{
  "num_hidden_layers": 19,
  "hidden_size": 384,
  "num_attention_heads": 12,
  "num_key_value_heads": 12,
  "head_dim": 32,
  "intermediate_size": 1536,
  "vocab_size": 2048,
  "hidden_act": "tanh_gelu",
  "norm": "layernorm",
  "norm_place": "pre",
  "norm_eps": 1e-05,
  "positions": "learned",
  "qk_norm": false,
  "attn_scale": 0.177,
  "bias": "all",
  "tie_word_embeddings": true,
  "parallel_block": false,
  "init": "normal",
  "init_std_qkv": 0.0185,
  "init_std_o": 0.0,
  "init_std_up": 0.0185,
  "init_std_down": 0.0,
  "optimizer": "soap_variant",
  "learning_rate": 0.00274,
  "beta1": 0.95,
  "beta2": 0.95,
  "weight_decay": 0.027,
  "lr_head": 0.00522,
  "max_grad_norm": 1.0,
  "warmup_steps": 200,
  "schedule": "wsd",
  "decay_fraction": 0.422,
  "decay_shape": "sqrt",
  "final_lr_fraction": 0.0,
  "batch_tokens": [32768, 65536, 98304],
  "max_seq_len": 384,
  "doc_mask": true,
  "train_tokens": 467500000,
  "max_steps": 7267,
  "dataset": "wikipedia_en"
}
Each number is 200 + 20 x the weight over its row's rms, rounded and kept within 0 to 999. Layers, rows and columns count from 0. The size before them is the row's rms in percent of the matrix's.

# layer 2 MLP down, 384x1536, rms 0.181, rows 333-383, columns 1344-1391
102,202,224,158,184,192,186,268,191,182,199,221,216,218,198,240,195,186,171,229,258,186,194,198,151,154,195,201,176,203,181,221,170,203,198,176,195,208,183,201,220,182,210,159,177,200,191,200,203
099,196,173,191,213,200,197,182,212,178,166,204,235,210,194,203,228,196,232,223,185,208,195,183,157,219,210,225,197,178,187,203,196,205,198,187,195,237,203,206,209,219,210,195,167,179,202,229,199
102,178,204,194,207,196,208,207,210,211,210,178,196,203,190,184,211,203,188,171,198,211,244,214,191,200,189,188,213,175,200,193,199,181,221,204,192,206,223,172,210,184,218,218,208,180,212,204,231
104,187,186,222,195,191,160,214,190,206,234,192,203,228,209,199,222,169,203,207,206,192,244,209,215,189,187,233,214,185,202,207,172,204,214,206,182,188,218,202,220,204,182,205,217,187,200,225,265
101,199,200,205,195,209,201,209,183,168,232,203,202,175,190,214,192,178,170,191,159,186,212,189,217,195,218,186,237,221,202,209,186,189,208,206,209,195,189,218,231,198,200,182,204,234,207,218,197
093,222,163,196,162,238,191,183,208,170,174,167,202,198,174,212,215,218,187,214,208,185,174,212,195,213,224,190,181,187,213,189,218,191,152,225,203,183,184,178,195,163,203,153,169,211,181,201,141
094,175,214,191,178,203,189,244,207,216,159,208,185,171,230,187,177,212,159,156,195,221,163,175,249,138,178,221,216,196,245,208,172,244,187,200,226,198,190,225,217,212,194,193,224,160,189,220,142
101,201,181,203,209,219,190,200,223,228,188,189,173,226,164,200,215,233,209,232,205,186,205,177,188,199,215,179,206,207,200,209,205,189,207,246,232,211,205,179,213,227,173,185,189,207,243,204,207
099,215,208,191,205,194,187,205,182,224,230,219,212,185,199,192,220,185,208,212,195,210,189,187,197,219,231,204,243,206,192,231,183,165,176,231,198,221,206,193,203,222,205,236,186,206,203,220,197
102,204,213,186,208,198,157,223,168,185,221,199,182,205,231,184,172,222,204,204,188,252,190,166,167,204,208,184,186,215,170,208,174,194,184,211,230,175,204,188,174,194,175,206,159,199,216,181,204
094,243,207,214,195,193,243,180,203,203,206,203,216,209,189,182,210,200,166,156,191,223,195,197,198,189,217,167,178,206,212,211,166,223,228,197,193,193,203,219,202,207,219,216,204,165,211,187,198
101,211,175,167,195,220,214,259,226,213,218,165,233,234,189,212,178,203,224,198,196,193,217,188,186,169,214,200,217,193,172,186,193,193,205,202,236,186,194,220,197,191,204,220,182,182,212,205,210
099,189,205,213,185,213,203,241,185,195,200,227,191,199,189,239,234,210,187,227,209,201,190,149,182,265,164,230,231,209,204,211,205,170,203,218,225,180,188,226,190,227,194,175,165,186,200,198,216
099,186,199,240,198,194,222,196,232,194,197,246,211,197,179,217,213,212,197,205,207,184,222,168,207,183,228,195,215,244,182,172,226,182,184,201,214,240,193,203,186,222,177,196,199,224,213,165,235
100,195,220,190,227,223,201,215,190,217,186,208,257,247,204,197,182,196,170,205,220,214,221,235,186,180,209,185,199,187,244,226,184,180,183,178,225,192,216,186,168,207,180,195,189,213,192,152,204
099,190,161,178,196,203,226,176,236,179,184,205,185,198,197,214,209,230,169,212,210,200,198,215,195,243,183,222,217,215,217,183,189,225,191,195,206,228,185,244,210,182,200,234,191,189,213,197,216
099,201,189,194,229,185,194,201,215,161,201,205,179,229,216,199,178,199,185,190,201,237,211,190,197,219,196,216,212,201,229,213,182,199,239,230,216,199,200,209,231,227,181,176,205,189,193,242,190
101,195,205,200,207,183,169,204,194,205,177,188,208,225,206,187,198,193,147,197,219,204,214,204,203,199,173,219,228,207,182,191,230,245,196,203,214,204,190,220,189,208,174,211,187,235,213,161,167
102,216,210,202,202,220,168,191,216,206,190,219,139,204,202,188,189,179,223,223,217,227,203,233,218,207,183,200,204,233,238,190,182,217,249,196,177,203,235,182,209,234,198,170,176,184,197,213,187
100,232,200,185,229,190,195,178,159,226,218,200,175,224,195,175,197,172,225,204,214,198,162,208,177,210,199,208,207,208,167,221,245,218,180,217,163,201,176,152,187,232,204,172,172,192,221,182,215
100,222,197,189,201,192,168,246,166,225,199,215,180,204,208,190,179,214,156,240,215,168,205,186,211,181,188,188,230,212,175,234,175,185,217,202,196,200,203,233,176,205,194,177,194,218,199,188,227
103,204,170,228,233,148,199,192,224,189,216,212,197,197,197,204,190,175,199,181,206,206,190,176,192,156,196,192,195,173,222,206,201,219,185,166,241,178,179,188,238,187,204,217,192,179,195,210,188
103,186,189,185,210,205,204,165,180,222,195,220,197,196,204,218,253,213,184,243,209,212,208,248,227,200,170,200,204,199,190,181,202,191,211,220,204,200,165,219,176,208,212,175,166,197,160,203,184
102,223,188,232,215,214,203,197,194,209,221,220,199,180,207,200,209,214,217,204,184,209,182,232,191,202,209,200,190,195,174,175,207,212,215,199,208,179,194,212,186,176,181,217,187,207,214,201,204
102,191,198,218,247,196,217,179,205,175,204,231,178,173,159,198,183,199,208,179,206,184,195,201,190,225,184,206,208,185,195,208,187,219,198,184,206,178,169,193,201,220,199,182,191,223,205,181,152
096,220,223,198,258,189,199,231,175,236,185,210,190,157,216,196,166,199,188,185,199,232,172,172,209,197,204,142,188,191,188,203,184,199,201,169,174,176,167,215,180,194,203,178,185,186,209,189,208
102,187,185,187,219,205,206,218,233,176,210,187,188,194,254,191,183,218,185,248,208,196,189,182,207,173,192,223,194,177,165,192,164,218,171,178,218,209,189,213,208,232,175,189,206,172,222,212,178
101,187,199,227,187,142,203,214,187,198,204,195,177,217,227,161,213,170,203,237,179,201,219,195,213,226,182,184,225,185,219,220,163,176,179,233,189,191,200,229,226,219,205,195,213,230,205,186,196
102,190,195,214,191,212,211,228,205,228,192,168,189,222,211,193,214,195,198,192,191,161,167,189,193,199,198,162,177,205,208,214,191,204,207,216,189,155,220,207,212,189,185,189,186,216,201,212,173
097,178,218,196,213,167,198,174,203,203,220,162,210,233,210,222,175,189,235,211,192,191,187,163,183,204,200,174,213,177,173,186,223,203,174,169,232,205,189,211,252,215,192,144,197,202,171,214,182
102,224,202,167,215,140,213,202,166,198,184,231,188,182,190,192,234,185,203,174,197,196,222,167,182,178,175,187,222,198,220,258,213,203,191,187,225,197,206,188,203,188,201,202,204,202,219,176,210
101,228,174,200,197,210,178,176,193,187,205,197,210,213,188,237,197,181,218,217,221,220,194,210,167,206,186,224,194,199,221,212,212,188,179,226,220,200,226,186,225,199,218,196,165,214,206,199,211
098,200,178,153,164,159,173,202,196,198,237,198,190,223,214,190,148,218,199,164,192,210,199,204,166,244,211,161,196,191,175,200,186,194,194,209,222,189,233,194,228,199,191,182,175,230,195,224,181
100,214,183,204,171,201,242,177,173,198,224,192,196,157,169,212,209,173,196,213,184,194,202,221,226,203,171,186,163,195,228,234,205,225,182,180,185,204,196,183,218,212,224,213,168,233,175,187,201
099,234,197,207,229,201,199,194,205,256,191,156,230,205,195,212,195,221,212,181,180,185,164,220,196,210,197,187,225,186,180,190,200,200,196,239,206,198,191,221,200,224,177,182,156,237,169,202,173
098,202,169,189,181,205,211,199,248,204,189,166,215,196,186,217,185,207,207,187,204,187,210,203,214,190,179,172,184,217,186,194,178,174,184,165,195,227,223,214,174,194,200,162,186,186,206,187,206
101,185,174,216,202,182,186,187,179,176,197,235,208,201,167,186,232,190,182,212,214,210,214,212,191,207,217,180,221,236,200,224,205,201,205,213,204,186,177,206,182,206,217,224,205,194,211,146,218
106,180,218,230,181,201,208,188,227,214,215,193,204,215,221,180,170,206,190,212,181,203,186,209,191,196,179,221,198,202,187,210,219,198,196,185,176,189,218,207,208,175,205,184,178,256,215,212,223
105,219,227,187,196,204,222,201,184,206,207,216,196,160,222,202,200,198,171,245,189,203,193,251,204,176,208,195,177,175,193,250,200,201,191,202,196,225,204,204,202,197,204,189,190,202,203,203,220
103,179,188,223,209,172,228,182,215,206,194,181,194,162,187,194,183,207,167,208,201,190,206,220,141,242,246,196,191,204,202,208,218,227,226,183,221,191,211,196,205,184,186,210,147,191,174,228,200
101,232,181,188,191,234,189,179,204,219,184,191,233,200,203,187,210,174,159,199,211,209,226,204,227,189,196,199,193,264,147,183,205,174,209,197,191,216,244,181,212,213,199,198,189,168,236,217,191
098,199,217,190,191,198,164,193,218,191,199,214,199,204,170,211,189,202,199,183,230,220,180,189,210,212,218,211,231,201,194,218,197,198,215,220,182,147,184,144,186,155,158,197,170,184,188,210,229
095,185,200,163,241,195,220,232,228,214,181,234,193,192,172,225,185,170,198,189,173,182,218,192,169,192,209,200,222,206,197,174,197,184,191,186,201,177,185,187,199,186,220,200,184,183,191,235,216
099,192,217,209,177,181,209,204,164,169,225,173,200,199,243,212,208,159,202,181,183,225,192,194,194,158,196,201,216,208,197,205,220,238,195,200,173,186,174,219,176,196,225,206,186,182,205,162,169
103,173,189,213,162,242,216,160,210,225,206,243,189,212,222,223,202,211,210,196,185,227,236,179,175,206,205,194,178,207,192,206,209,168,218,199,171,187,228,187,195,240,225,178,219,211,218,190,213
100,207,180,164,220,203,194,219,216,175,211,232,174,208,201,212,193,210,209,220,185,180,180,210,145,230,202,204,199,205,192,172,210,179,202,183,193,185,221,186,199,197,178,194,236,216,208,186,225
102,204,211,215,196,193,214,204,186,201,193,226,222,189,206,195,207,209,210,195,163,230,205,204,222,196,200,165,207,226,176,226,218,200,196,215,221,220,221,181,172,175,181,217,214,163,239,180,217
095,185,187,199,205,207,223,183,207,205,230,178,165,183,186,184,243,212,167,196,216,222,200,177,185,179,216,237,188,198,210,222,211,215,239,210,213,182,194,239,208,177,219,197,229,188,192,186,203
100,189,184,188,206,202,161,234,189,194,189,184,190,220,212,196,198,211,185,182,159,216,214,217,185,190,214,189,212,179,196,228,197,174,175,178,224,200,214,191,232,195,192,213,183,213,193,211,187
097,192,214,219,207,213,163,199,224,190,213,188,213,203,217,172,206,210,180,191,207,202,190,163,214,178,199,192,179,229,233,196,203,196,221,183,188,191,200,210,219,221,218,192,204,261,163,228,175
101,192,177,173,195,216,228,176,226,226,233,205,191,211,192,238,191,210,223,226,237,203,178,227,203,174,199,270,230,205,216,194,184,192,219,222,190,210,176,246,192,202,193,198,215,202,201,208,163